Weights of a small GPT-style language model, trained from scratch on English Wikipedia.
Size: 8 layers, width 160.
Architecture: LayerNorm before each block, rotary positions, no biases in attention or MLP, untied embeddings, attention and MLP in parallel.
Each number is 500 + 25 x the weight over its row's rms, rounded and kept within 0 to 999. Layers, rows and columns count from 0. Numbers have three digits each. The size before them is the row's rms in percent of the matrix's.

# q: layer 3 attention query, 160x160, rms 0.136, rows 0-49, columns 80-159
# k: layer 3 attention key, 160x160, rms 0.142, rows 0-48, columns 80-159
# v: layer 3 attention value, 160x160, rms 0.161, rows 0-31, columns 80-159
# o: layer 3 attention output (transposed), 160x160, rms 0.149, rows 0-31, columns 80-159
q0 069:459474512523476498473487492549457476504487500454472505514503522533484491471509537518490538529442527449533481492503508504498516498465518533492518504531476557489504499477503498554499487477485544466466488480495523449449482481513498486473451483
k0 069:515516529513487489481486526525471496501461518476489527476496506528515468458517467517498552463509540467504511471500477522501552459499495456485490506503482517500461480521527503491524456517512478506514474494524475501513504526542484505470518437
q1 083:509516549512554496490522511485517509481507451488490489477496522536515507491477462517466508486435505496497490521493542500482511480481503478566465455472513515527451522479522482482454486552488476545485538493528519518512520518509549495519551504
k1 091:523493467529551536471540507481531486456464518525462529493519521511495475512496513495524484533525533465456484469439512518546519482496499524515515526531491524502417489525486490492523489528504501520491514496504513460504493522539511491482504513
q2 151:513487540480571491487491501480521492470495461475465494481497517547498558507480487501464503463454476493482509553475509495493505472475507496521481469497508512509480548496503492505470467545492494510513492474524498533485536513469522464541525516
k2 081:443505494519548492483520491489509515477509494508490495528538486498529519477512531523557479482503466527493481514504510496523520507491513532476526458502526518482490481491500461458501497521494464499441445474508476488477505499515470499498477486
q3 109:533485540492470533518490504503488495517504508526494484492519497525501478583503501507484519473507487539515506482462517519539514527539510475528538555547518522469553488524481534473502449479497511512499491477491449502464489508482516508517491520
k3 104:514496514471521538517509470494482515475529528470512459530500504488460534531512521502548500494504463534511479545505522478539471508490507473515525508491541478507531481471476522513484482523428461485470536517543479504512534504522526535512499464
q4 081:481448551510462471491487474494499472526511530491461494484524471512498477515520549482516526494511498505491495460478494451525537513503509552480484507518465480491506529555485495480504516486512449478543507481457492530496498541491450459514496541
k4 075:503531488507494494502481498469513501512550468512513479513473506488532497501485494497506520503529441536507501525493522417495485511500545524485502494498491497527509483479542492443495491537536446482488465523535471525522504497490466503545493524
q5 097:541523488507550474533495542492458496498518442546534495489523508467513483463491479514502496455493491510520527499523488503465458473499499484536493484484509505534486475480501470461473518532499530522489512523541488499484479501529541519506533453
k5 083:503478492495507521464514511544498497518474522481466519512477459531515454502484475474459515492453539473490491474512497568483492491455501475502496534507442540497503543556537493515467517475515539481506491519476503546508496484533452512497518471
q6 045:537474511489494522561481516485505459495532434515539520492514493533517474527460473548518483458511513487569522467503523460557521464445461502517471506536494527501515476482503522475516488522509531500469545527506467501500520502496491490463493513
k6 165:523491470471425504493446506524470501503514505526511496480490471478484466484472458474494481491550495504509526477523495487463480538516515516500470525482481475527509490471509544516479524475522491473505500530470510490542538489478482522521484538
q7 098:449540501467510510505482509491479500504461482469507509562492517515516499486530493487479467543485475501480519552483471489492470528511514514538486481494548496507526531511495507478503539504539511497472486509471486496511535511459499502504503500
k7 101:495502476485476503467473520529534510511534500511511484464503481467510476460478490485506477457565452441486516499488502505463542465517489507493494506542505509486487513483473535512505501534480497462503468563463501457532483470500426483470468505
q8 103:487572508465523507509456512495485485510477524517495484513506526537476502556505469491514507463523474509505484524515476443466488499502497501498481522536504482511488502519478496477505521472514518506478436544460467505445490515498531562512505544
k8 098:497521488467484499456494501500506489522462508498517518510513524494485532594520485484477515533463475524541506493530515472489505506478521448489512452532542471472488544530496529521483526501457480466511513466493461514497502493505540508458449515
q9 105:466518447448485523519501502498479516517479482482451516522545524494490472467520532491523496517492478474529496459521517473488547486447517494449504496518520506461497551506501445497510559521520496464449527494497531497504521485486519479509505555
k9 102:426500475536487514499514494520480500454502490526497535507490504514513500479515497482517491472552493488528505493499520516484509489470523519477490474514506507442484428498529499492481481494523455502540432494485535467502521513518434529514471481
q10 100:488554517510470437483515508535440503518478487503497490497478513524481513481481480502447551521497498464546496497520509528527525502541538514517506496506501516523509501466496513505467487463512474489479463530513502518459514494511520487483470496
k10 094:505521507476501494471489512529463524498498497488456516470546515473480522510431483531516534511467485464478471477483509510479504509520510497513523511475522485463511539481511516538491488519517502504453504490525489490470506516503534512447462522
q11 098:496528465434476539545486520500477496497533505510518508485507534481476508428492478456481494474473492498522558525499532490476526471531500493536515508501524484477521504484487485516545486512478491471461557454506507528498533476500482479479516476
k11 094:517519453495543524516494493544495499476509478564468515507545450510517509480521461464471510496508519467507495476475439463480526483487520529524467505512503476487464520529539501471473528513471497519508460515465462519493493486472496454494509514
q12 106:505478523501533475514525536504510527511516468503509486461491488494515539442509505521477515482430487486520479491474507502488493468468501509498521485466483500512478518500498481496522540554523531504467533513526534511454556511481516502506477511
k12 104:480474529532563462521508483526478506493530469486519509456514502492494512488476497504500497530440507488497543451487475470538488479498517519492480455543490512494498439517493512493513502517532509550557497544519460508499481514492525461472495514
q13 098:469533492515506491490524542508495494484477489487534495477493510557485546473526489479451466540491526495547502506556490515468542530497485503453503500503513481513506506498463485531492535477487495479492459480497519461554509488505488518555474492
k13 093:519488485512521506511518513509517511491473478467497488472461532521492462515478452502492523466512534501516524501508512503473497472480524552498488507514491469517527499481555473506458485504542517475513494518509515482480476469513449478516462517
q14 103:510541479525499530469491507468484483488480496528467543506503490479540513480510511512463473514490461488519470518463477487435525526509489594457520463517482489453551514471523468473466506501501493499503478493532514481520535512532549519500470512
k14 095:489468526524533442496481498487480492488505505492505585473461512507469425453506511521506523505526487524483504512496507530503544528470522545493454471487517521496490513507488454494474519490505494487487508470495471467501517484474541533516515503
q15 096:461536467463540507459504514481526509464493516452498482507505501486493478480486490526555524464489479500499505472474494520472545488514494530448520514534516494526514434486548523502472503543487516496489479502512497474518509508509505477507492473
k15 096:484434490511445510530504460492457496514506521478531484507482468498509501492506501513469424499500484495520484500497484468464524486491461514508516494508490507465536499518464486540485484483513505500471514490513504445532522525456534544464480529
q16 092:477528517496515486513498436470503473501469492468542492515477485525501493516496521424528469511489489497483452499464528523498457502491535572527537489534457507504478481474491488520506551483511546506492508493482526518515475490513491508466499537
k16 095:463520492478504440494447516465482509499490489481485476525475530501494504538495545555481459494491518542465515476500536496464501516451519483502488519517493522504496475511494453523495488506495554495509500512511509480494539484489524538498545532
q17 094:461504525489462469465483507506463486485499484517499549554494518500470497489490514485472480505524517497479490511539477572547493529474512456466479517477496541537515539506433507496502486461483478520489485528479500513483481465540531497499508543
k17 089:476518468515510517515540483442525534554495468460497469509511483507473495497497499527495512477460480493534513513515545553473486516481536458434539522508562500479533494472486547491526502479488526488502457512477501528517488481482474510450501517
q18 097:512471531456460466498484512528456503497503529518507452520502506508485466531500515490489438502536479506555540497508480524473499523462563530523477471515485516532478482507462500482475521495482486507541480485488495440541526490475519479472533500
k18 094:542515480458505476491554498522530469536496483522499455463432508527477460525493482496467475507474488492475466459509534519478565492524516478484465484502503532521480444497497497503469495530514483528501492499522534491486487490451478440534479468
q19 105:506496492471512518535507485528491514493506485468446461490490564460457489522487528532492513499519447539482485490467513505536481472509489490490511511456469511488521538463492497487471498484511537490504517522529529456522531521485503514456512477
k19 110:518467501518450497483518481497497517479498499440534504502517475490480518497524490484509474561561490504538464493503488491526532473569533478482493536498499475506519452541476514512492546500498469506505501476465516529521498522481519518443514518
q20 100:507508455470489551522501512530538565462510513535476494500535530480500522443508447476483533506461501496474511492497508504482492511459482466544517479541475540492509512542527496496467505503495542501553530530496533476459471471469442491562537476
k20 102:551496472465507488507510543497492528460503516542514515456487506493517519523489446481477504499464522469523487499511502538471498450501515526510470463463447501486491502463479489524524499489507470542515457545483473504490474500525499472531531534
q21 103:509408502523490500530561513446535479487496452497496505510504506513510505544499458493499514459486539494454500439491536481470541455475505525538499468519498497480496471539468498464477450494509505513527489512497484491497546457495520527507523477
k21 092:493516511501520480493443523509504473484519528538529493497524522472477480463527460473534502522495521473496517489507468477537521479495527495498533544503497457518450467474469502529487542447512491525480514463516461477537530504516489508490530489
q22 093:480503478527509510485526515522507537516559461523461488529481485533489472510502534493490547510502480486555528528489504475461513499494509503463466504501480464463526531467491514555509502488499518479494463494523470514484479463475488529539492505
k22 096:495513524506483523506449485499508496484476488520489494505506471534508446508490521469516506491460521537476481506502521523496480450485493509472503502534470495457485486472524510505479512491431533500461512532497497535445461518509487495519476461
q23 111:484521511494520471506507496526520509548510502492464519540507542471515505437504493467483466517536473540508517554456511482470523465492466474476523471487498514537469491497504498511511550508497506489507503506507538505478524496500455479518475480
k23 109:524480515523491483485487503462499492528507509574496506481478479509483466529524500554474439503497529493465561521517486459509439518504504514464466504527459486480463491495505464474520539497533460510517449524523531490496489463499476499553536489
q24 098:464489533510484475491534486473508518494543521495477478481494499499500468507473499539482470474487509454492485477487531445532455534480519489543496564469533549560486489462495483505459493523469468525471497513513468527501504537534530528463484471
k24 098:513529489466559476520518456526477488513515494488523466471517496506450492491474498520481504472446484490497423492474508502499489510511512504486513515490496497500532472509484524438508509502549558467491505509503564476547507507510489505451537502
q25 102:480489436479523462471529531492498495540466483481497486473510525488485522502500516521472474488517472484476493530519480542484496525487514515485458508502473514504467531505518465503474525514549529517545542512526529512470457484498521523522474516
k25 102:496500501549543517504525455523505495522533518495529532479513483497537527517499509515530483479503527480488449515486487504457453492455507521507518456528501521506466489511477449543495563498495506536485467538487521495455503425527467468524485508
q26 098:464439519528501482511525506448497475500484525492502485525435524511490468515482459533511526497488500503514502489531499550504499487446540484572524510532487528477510522499525537547534495531467487497490520510514492509480487528486491519494489442
k26 103:540455521458486509519556520481510502521469510518553502525518548516490477503491498462519501486456473531486468511487473488511494447503511493549480531508531483517562552490519534539541524474476510508488491518533503474470499457500519541559512503
q27 110:511481472474472470491524507472502532497543470497532486517476504485454471479528521476465475541500484500496488512520468506500482442523513506491511502545492505470506536484493524514480470521484506488523552482496529513542521483480459500455494508
k27 093:540448458496506477471489468491498446460497547534504543494535524497466473535490500456534486459554502468466464427477481503465472527499523516538500504485487488489483477510467482472516488486474488529514491534517516512477450535505519529522471473
q28 108:443513472466501523515572526549480532490535493505515511500478531521510478439538495517497486501521496482462481511514498486497449504508500528503497424480520504520504519464520528495464552494507500509464514501511549493450482479504474501526480492
k28 107:457470494515519508526541488448460535510521515501507541512495516503491464508501532558522525524524488429470502494539480485448464460507450516476488533518506471462512508493511499484486524500536534524489493488503492506469470511501518493492473477
q29 105:461505458507471558508449548499468541491491502524515519506477533502480502499513481493502552485530488479532478528544521519514492454496512476537505536543486481507479575504468488488493483491474481506501528467531466484498495469516469538486478494
k29 100:491500438498477478512495524530439500499450491502471554520551498491503501499462496548498484552536489542470507509515468503507536481491501532486518486538518532498503554496482483485507478516453501501511508510537497499478516486516449540532463504
q30 095:498494481503540527497544536485465509500495495510494535461487498462478543460503498496483518473479509489493491573501506515505515510520526530511473501547503525545508458466526513475490454482472458507500544517486542479474425511509468527510462526
k30 099:495496517485513533521498516501472491484515525527491478559506459493456526472485502538481491463486483487506519503500510474529457479499495493466474512463543522508457500520494474450493473502495414478449497506527458460460482485500508489479516532
q31 115:469515461513506491520509478563516538472503467497531511489521515494517529488473472504470500494490497520508487563508500469442498514468497524515513508494510484463485553521525473510492488492475525477501461551531505517461523501542455523486492536
k31 101:467467474497479487488542506517486526523463515537513522474539504493488477529512507521507509488537552484476548471513488500511500506472484507462496513492509524526414490528489465503540527489487495474496518542492476467507489488494457471502522504
v0 095:452495490508501485530453448479528485471558463506509505481476529527539485468468532495504491481517504448513511537469529489489461490538470500529535478503467519472513458516477459448486466519472512458486547520462501518483484508521495522509503489
o0 096:511553504476518501499501499505485459526483570525480533491507515461509465524485506534559547518479458524481494528459493502551462458511504493510464513498522504548523467527506509500487485500557492506490444500437499493510481526487519468468531473
v1 091:461469540534475506554465506556461483510489543524487518480489513501492498493491488503480499520494496513474515481521477490510474451483501498498542516517483517448498511466531508491537523460537465534486468497498513495437472520509494558530494513
o1 092:496528505513500476525496549470516530435488469510477482500482520513498516470529510516460517508482449493534537506511518462465499521494472494514504445512523498492506496499503499518505520528484505502482463500508527486501523540478484468504498504
v2 101:524473474534498494505462503479509502483486476472506483452497526510504502533493502529522507479516530466471471477476459492493512530512468497483478531465579500464539501485522479521499497490484515483486522507526474531507482539542533473502500523
o2 098:530482502490497494536516500478491498473505493473525462495562509503496536487494463511548517470493475476468470475470497472529514484561456490494534541421492504530486521503512485510486483501490492472523510499496496559539497486523471511471538499
v3 099:478524528537484471457493475464513507469458524481506489558513470522470503504481501498502472474484505475492493498561491499498463476444485469468501512524475464482531519533514473515477496513499527423563531503512509511558507472483486487504501510
o3 097:481471540481477501558470515480460472510541484480535482511514498491489509517467535465530454542478481478507506465506489506468481477430467499517508540478492505509509517499517561479490537516524490491497480507511467494489501542459530535493481506
v4 101:518520455498482499493467513518486513510527499512532511505562480503505478487496529479543480511522487497513521479474488537512508475452521516492479473527495488499513557465416464462533502533501469489522463489507522523499513479520492520487486518
o4 101:537522461518480508537477492508495479509477484487551543472465489534490476492506476458500517504497523461472501482469482511500496491529497537493534507536475549464505509534509489558500552492510541514510511498521551506475491501494510521482512488
v5 102:498455493536508469537546488491503491537486466463504469511497483495532513508513521478531515496515495476502537501500460510490468512500466466502464500494477494545500503562516543513490473469527515493505498497505465526554488513496519477506506443
o5 100:475467526481525468495539459474487491524491482466519504520533510455492509486458525472497478508481533484493487478464496471506469535470490478507481497473490518518490479448472497458493508492495464522499490442520527524476498469522485477502502518
v6 097:474508498537455484524515500519533505535456501533557525502536443505461473571509552482486474510456503491525538493504496503474503525496508474444510476520511507450470515501502553525509534482497520468534471513480538481478482492501523453498522520
o6 100:495511509514514500524569533451496485463471512513522525492504509462520506508468491505485481474525539536530487473471521473431514487480489577470506484544490517447513485543474521470500506499483498496487507525502486504493496496476490540526482535
v7 101:504490483518486470543518503478546513485497493510514489528500533486493473532476522513464476514521457517519499510516538539502508531476534505483532502512538528480524526525476530472481483542509446472533478507529502510491427519482501508430523519
o7 096:498509488508505456543511482509512500505494490506517497515477492520457547514522460455511481543511458495541523513462521505452501479479501559526522511511483551489450490519512519496493487545511508468543454476475498542518531459479479490516479483
v8 101:491487547534507504527510500489495504477489512501516509493485509518495483481472512456495536494486495529476491479502531517511538470486471464469494463492512520542511484520468440530543521478478514504532516494487503539524418496526518506522463522
o8 107:488496548518536470480507507472501521467487488490482504532539508515469502464488514558488462493494529512511503546503481492447461507492487526507513459439468498495506494497504484495511533504486537522477439504482514485492496494499473507505527522
v9 095:509524516501486513457503513474498461477511507543544489498526497508550521487521503512494508535488471513552499462480508493482450512555442531491486505503521508541576516551485523464468535523522503487486510488500514489493438534459494500505506460
o9 093:538468478507487494473551523509477471553540466503514486511477463507562484502531487474522517505512488523504520521472469465484489495477480504478496462459505445515477507521493493566495532551506497495538498446458523498541526516500479450505500536
v10 099:524466535483490470520479520425505489543489461509537503497470456501502479499496509519483479528521491515512525507488478492522473499495468522396485456490483557483496531494480491502496494494518485502519508524514465482508480475504511494484481494
o10 104:526466544582495473534490471515480507515514475497520518546513506471557527500488484465454490550489516531514483504467473474484525498505487495504484520502516516539505546489493477512525503466512524485520490490488535478508488507489504469464504526
v11 097:524479495516503495501510491521465501494521518544499498486503498511499503553529459479493515480524509485499510499472469474457504468483465547585482513492493501500482492486489495460519484516473535504484528535477483508487549522478513503506505550
o11 090:526516500481466498507477495526472533490495504508512512470523515481560490496464490495491517518485483546502492455539547462516497472505519517499518509511515534452532477466545520508521482494466540483515508496512515542494501486504500480502530491
v12 095:481517485494488511477517510496516450507495482502471499477514504516490456471506508499524456479504496483482536529494477471525477467513487445551502455531491492459469518495476467530480475504506510467550454465521482489505492526486500526507496505
o12 098:507499520507515498504495507492514451489495481475493547518488491507532451497471505474547489538530450496457472487464481533504511496534502492507514476486507478522548525488460483479482509487523524535475465487516498444529488460518528519509509508
v13 096:509507549536538517463506493496470521506476472453487493496488520469460514519475506469477466498478525490498486526504520484501470467551482469517533446500500500496541515488508486472515497468511523490549523510499506526493483528479504527473464501
o13 097:474507520508495470515526513465490519492512517500495513532503496521534490543507480473459517479499495510516508516485507509496505543476486478552502479475456508504489539519500471506460474531516539518502471457485464515509496511534482507468501521
v14 090:466501495467525528479572519519512518514517494505499456484520527519526489471476470515514482506496449505487475475521468485503494490498439498489515454491473515470480559446498511531494467537521548541516464517488493510482466483483491491494513489
o14 094:514465452483521476473496463460482482528497521497553485532484514489472517494510505500494526512503490498475530499508487477510472523551519513431489496483498497529529487525517508503523541475474514521511539469540480499517473468512527551496501517
v15 089:479505516502497499536505521521539497477462520558488490494525482512502526465495503477475493440502485508498484514470506479557502504463514476478511551494553480508492466490496483429505567503496474506526482480484469531501493523529492500492500511
o15 085:496452524518505491497475528492504454481499476435500470454506519482498546480489457572475510506529491516462515456501491501497519488515515516492540481534503510511475501516517477506534506513456513472510480530480506477532446493488477503521527487
v16 095:493473535517464458543539492516508497499496474434479519468509508511472535525496448492483501495534516523477476473504485490498552506491491508488497501522504499481515476498496486536458516534524545533478533486541527527489533555480472498540496465
o16 091:483509478478494508494504501500458522488488522532562477470535529494485486536495508503513522489455505511462497528553534495531460473477535484513512522520481445529494526506504515493522515494487484488461538487511487521471472482518488501518515447
v17 098:510493502521517516498507476525532529536498506461525517494493480505484528548502478497500493505512540537528540500463527462510507487507510440472508483476503491497511542463514522500507509501525481454500463513493543524528498485514475481513523515
o17 099:516533490487483477494482493482497474505498480528499529525466492517523494534451501493463510512508530500479508550540541498485539526501511504462474498502547532453476479519516508526516468495461487462504477503471506493509470488554503514524490520
v18 099:503467493497533502502512514520490534487463514500522503565488500490499522493494518516507519478497523474535501514503512473523522513474539435455456550474493531512510501516485494454538465541459478524512525493528529491490533482516504490476491502
o18 098:495498486495490517523488495504507516550522527488539535540514479486511519498524480475494500496496546478507498521547510506537508531478468476490536509505487566441489485469517518497524498508526497503491510446490476484501496471471505473500506556
v19 097:472499451502498499477527483503485494502505496507504502501493527531466437524534524489486418479556499521541499515497522487484526479524499491522491524498530491473460501439505498542518502509511493518475527481513501509469489476484505489503502485
o19 102:517551520471488473493513521507546493514497471483524477522466497518462443557504474474502470512513516515524467536475524519515536532505549518528485495494515500484518502496453516495475506475481523519497482536509499478492485526551516521491541514
v20 106:478476467484481539489505510506510528552502498485513514503463485507512495509496501516500465537482487545505503531516465507511477506463525496549512467478532475444524540523486540454529449508489470494488490494496496497491519527466513500475506555
o20 104:551518505508506517527476470480524493483475491516477527491486490520536525525497482498500517508467479522506470488490499482484497473491486525539512467549494491466524520510464524495523475520496520475501509503534509478483556488449476519485488508
v21 099:537491508520491498479461477456493506497506477499478486486502483519510510479536523508493478483511540451484498504448482524491494507560529500527468486479509506535519486514505530511463580508465503509505518507496481491501551538470489471506498474
o21 097:501485495506476504505537473550544517530529477500498507505495494408545477472464492517516544493495536544511456487494505501532490465506492504438502546449499495485491472487486514516468502500519485530508514499507467464508495522487504482436513498
v22 102:480443487485506475502518483527505511478492516509461508507536525515527531500482478478500502527509479507484477478511482444524543533491477517574493545528499492476508508449501487509521486483494500511517497529501477498494496539494525529477508594
o22 102:531496474500484494510506529492467522490480478504530482508453520488492493498491436488498466532540486501480508526537487530488466478504505519556510511504533536467500500503506490495511514530486548488498520505501488501542518518473492573453518499
v23 095:453525494431510456510529476483511529525541487528424495500484501530511455495479503486500505483467483531491484471549499519517440491531487499520520519502523495533515509456488463486486488503521480475477494505496468499483482518476505506518511515
o23 099:495475501511502466471471492519495472499553512498482467488477464489490477479498492537484470533499435533484497502487502464491524512498493492521510498515542493533541438476486510506531458477528493486472467528491497527483505521505519477506479477
v24 092:473480452505525478495510529520568487499514504402523504492464521542502482523486497481510511496492500480483463498458476558521478503517494502512484523503503522519516495533532509535516505487529498489534493518494497518488493519478552499514510498
o24 090:519545529480496473482524492530497524509481452480499468481524465481499498494534521510527487493533493482476519559466476475453514535503480508483498533525525510536498513478485515499452521529491452503510477510492484536505489488485489477488518526
v25 102:439562518521485510503570459462524516517489509461510508499447491479503521537494491504477520495495503478508481483547527461501490496488515486477516522475516513501533466497492521507533525467498559529492452552517483502477490500485510505465517514
o25 098:482522486498508493502497474477495516451480489472480517508508511443505517500503473528509481496447495486484502506520532502526465536468521466486527497473518481498483535470492513534534518486502523519493461509456511513529507502469526512490518537
v26 096:481494501483484488490549514515454525486500501539511460536535487478511524488461507512454515522486530505488528426507501507510545476461480542509526495511486461515519481481505488471463533566489499535490519481520470492508524487524528508509471524
o26 099:508464489475477537495495532478506510509502512483562479478510538518475515507492511522470511564477526469465540491545523530549489481491480510514496484511492488450492514458493491509516489514480521507500531460530479508537522483459499493501502472
v27 088:487477480499538472533485490479518494468511502564467440459505528542494499502462505505503513499567497534521514455457487494461519491500526513518511464494489494490506476492507526468491529463497489542506536489523560487527498512513500488517495490
o27 091:489496537466510493504531528520459476486521450481497517527481478507487533516510504544504497520531495502536470460489549491523475504521521495527490514512510475549500510463485504551527523489460460519497511529480543503486478490487503459501513548
v28 108:494524463544515491506507481510502476489472507529510517516505527463474511480494472498493539460532495528518503548459499474523530487497501473451508525539477519532509479488500454500551508526501481499553492532488483472504488479517501489519503498
o28 112:463504507506513499497455496555497488495501521472497528506527479496448534494547532470460475484474513504476542553481507509522500457540518513531520518506511525477483523476469509505516503494479480503523506535484464493497438488497452479509517498
v29 094:473499481452496483518515495565532508495472498482500486479493471474478538484493486461495490501519470473473525489490469498521545493458506524501485506502535505521520474520494528541461515461489521512495514459523496479487479507524505510522511515
o29 098:501483539488493480533459512453484524453471525484548511470511529514518511464541492508498488517503517508508501512498493471546495494468457535517478526489526482493524538488523520519460524464469540519468524495478544452491502490532438498504509485
v30 088:460501492510510477476440526489512519494485499490554500499472533509497519488487491518519490470495512467499537516488486486496523480455488494549492506549474464468442501495483475520492481501521499537531501523534508528517529483536462483484526545
o30 095:481483505505458483553461496462474443473481481488481519460504542530445516526517474530448539497504481474506480525506468516523538484483513488491502549505472477495530486478476509478484488448489493504502512503504486478488522464528526491482455502
v31 104:517489466461553458579467483464549495511483507539460511458528471526530527488458453474469550493506485501511471515492496531530496476519476479494493497480524447479485520525487516441502538511522532509529473540510514529486533524474503483496521515
o31 102:476505493516519498523497496528491464509550473520530480501478483501533498497520487520490435538463460495507512446533484483492479515489506487501499520555469484494527502530495518471508473485498478489476462553469496533514515526468471511530530504
q32 096:473481509522465507488498542525466513480506479485465536516489490519464554467540487468466500531507554459470486467491489523504508504535492471533529505490509510513502505479525538480563523465458412504517479459511506509512497495485494500521506480
k32 104:545484480489523491532504507522496553477528503474533489484517490528546492505468496483522491487516495535474503505552503511482461455502516519498486475496562508474497489496470470469508539502473598494528520490496534504467460446496484522522518465
q33 088:538490523514520517525520509550482492503518491504529483510521551469491463489491496539506460513448500525513510472551512536526454490489502501504485464512545509509486445477437499461507499518494491549469514494568492521487484527499547530504546447
k33 076:473498482495493496455509458510501491533530482567462539518494502512491484501488481477465543482506492497492466497511455463476500477498467507511486493502447521486535496519565548525503480539505526497495458478488526518467519498490469444465484492
q34 131:465495437509466495485457487488478488508517493525539532495502449479520461481491510511519503498549516521489532481504517446482484528530514532496509507516497471468520509499544495482503553449513514477510532556454490448508470484538467530486469511
k34 062:516534492468492495507502455524478492544484511516477506527511550489503457521441480490456502521516459439507469458519483486474489473462485506484452511481474515510474508478454510514474504474506523491482487541514516439487482489508478478499513497
q35 106:525491489445490541445488516496513519502504497557541482505549472474506504488521504446501503488497482457509498501480507476516509521495490529540448523558483520487489499503492523469461514485467506504469506486504504532464534563470512507508482485
k35 100:511496487526529545488438499555511492505490501510512495495500535467493461453503529481467475545542514482482497491515475543526463497507507499462496535505505491508437514492483473495501491486472524531516530531510489521470549558497500495490484520
q36 093:515499487535502508486500513505489473497512513506515473517503560435466538540542507506507477470521488524538527515500463496503487492505471476460486512477539467463498484517460493502463452512455520524478545489532550526460512556483503534470508512
k36 093:495493489499489490516483499513479501530529459534539486490503524505485491511502466487488541509522500478448500456522494503503474489518537534505487473531508531494472501512530478512531511505476542519523501501506462516481510490493546473474507471
q37 083:474517458483481503494451491491509502519517513504527497480486505500528504468521504516486512504539509519521515494496512453479502507518531532503531497524469483457463552508502466520498524507451522465518489535452447461513493473516471511443449479
k37 109:504475499500494466475459460496477513498507556478493527515513494490518457499472491518507490505477500517551485547490517519466494478508513495483493471483505488510577482519489490480504551450502550503488495479493494513519505499484463505507515457
q38 070:522470468458562508454529484528511513467488502466485508462483483517504515527490536505502511489481510551480496511494512474468518501491500519510488461562533463469464503521497517515454539480484490503544484517477486535453457514512505521506521542
k38 149:505529536511540507491456515499510487473518503506525484501489511501504531491525539525528474484484468499448504508505478505491492505505503505501530518533565510491465516514481446511508471539481487538475504493501466518513536512538542490496498509
q39 098:508529504493548484506492535510536478489503469544536494490542497443505531562474474472530494518520516489482516486487501456473499542490510504505499504476490507484505528536481514512504469521499505514524461485485506571474466529484511472502482495
k39 102:514478526535514479477499497537488491469472530538461495496553557515492512487528488479488460528502517503509509501461466464453502541540507472514511547488536478513469542482472491493517497486465457496525522562516505476484493504479512518541494500
q40 112:462514476528478477495495502489463496488481509527483534495506523498494460523524487526511472528521480513549482539531458518523476460518466456524507509453481529514469519493469485490511499487509533483505454487503495492502535521466510474526478491
k40 103:531472497485449526533540501515520523539501476503504515524488455471485539488513508537479476525546495539549495509495503521494503492472502517476544486516480513542445479503578526532456504497476466493531459527485535569502493523487452508489478494
q41 102:489468497502525517476518477522488492519476482502507519485485513481468531463537503524471473487507464507509510557480512502514500504509507501480467507491515503502544541484504561490520489473481463503482520537489484512449518502525517551476493499
k41 100:475518465480510499505542497547509553458488481541441507512512515507519481483478502486493544493498477519539526513487468517490506481442533517493522550457511523487533483528463515497500473496458522471494516523476510497489526478464496510504491522
q42 099:499518472510514525482511470503488492524519486490526463499546520481533547483517480528504523449540485515504487481606520479472437492468513520500485497528537458479466512504481536488515463478465472483501514461514519490505526482517485514487457469
k42 096:484482492495559522458521493523489477521479501511506532461561542530492475484464489529485516455483487532567508486534523553508494498502508501504487506501519523481451523488460500531494535481487537520502496526507514503473461555537479559483511458
q43 102:508471510508509526486490540494490512447482496558515461489454535508521538467526471486528484480498495537452483500502512468503506540511479535524508476505515504507526452493559499472517534516525480520528469502538503492492502496518523522521492499
k43 096:517508501506484513482500487499437506503483492519556509498508462501496521440493504514544490515487501509544469471501510447520487509484490509509501476475489499507534521518505469466507471556484549435496467529482521507471498518480496508509544482
q44 100:539484494496517484466457461511485538482478496485498493482457541517551497539522520485530533493453498481503487493488525506516470497519485497466501525492503481516482512491520526530508495475502502526539542512499533506464499527525511489478476531
k44 095:507511494484497520481497449496549522511523480510497471500455464452531463529513509524554460504478476501503466486536540537474518536488521490472488522491511496481543506459503465511500506500514472482509485497478499483475477536470497514494495500
q45 100:496468502471506485509518559456486527529502480462506522547508497505496524514466442513488504478476517504493467518486483530520454508530502497493490515466507527539536553515488491494509475494484524498509522499523505497532531496485478504466484458
k45 093:477438508485513502476522529487503476494482500507531513518542479521489504470500483515470502501494526508443461548478502510492526471500538518478480500526502506520479486500534492502455514512486479474488503504496496477494483456474544498550484512
q46 104:464520552483502482524462561530477465499495497492508454541509531520508474452517513483512472500481465501496512471530491476463489497494497510513493495476466467467495498479540490508518480485470516526495541485499504496492495518480461479478514458
k46 105:505494493522491460542520492472498485470493494495492505473489493455497462485455470529509498511483521535489497513553523452494481546531475509503495542522503522470482465513559449450498491492497499524517513476507486528494473495477524504496511529
q47 105:532535559507507470497518493511540516522514496485499518513449505528505484513518520490516551490493528514510491535453499440518508496534493476500500451507494502480480500466479535487512505537495491473508510494519466511489511477514500473461503470
k47 096:527499495493530507497499479499556492494510509449523469468481498481476501478497505495523520530532468487533528500477505474504495482491509462476497485489547563481518454458475494496506495530491520487508510519491510490511461526484545505490491493
q48 102:504542522470513512505500498550504523502525467489457513507481513484482493475478489499530517530532504525499531484501525481517488520494487500509546538459499475523484503478482465486556474497481535494478458520454475529511539481538475478491519507
k48 104:474475488493487539434483476501519524505509517461496479509458505499479526491477484523505511459473488494495527515505481545518545493479471516460491525473525467469569497501494550493495507534492483488482513486512459504460523533456504508528511478
q49 112:501501518475469496526453521499455503505507509475485478500531537478453508482489520551478517513556473471500571533522464447524527470509502498472529503534498504515522462495461518527475503465463528459486484523482506481500543511500489505481462493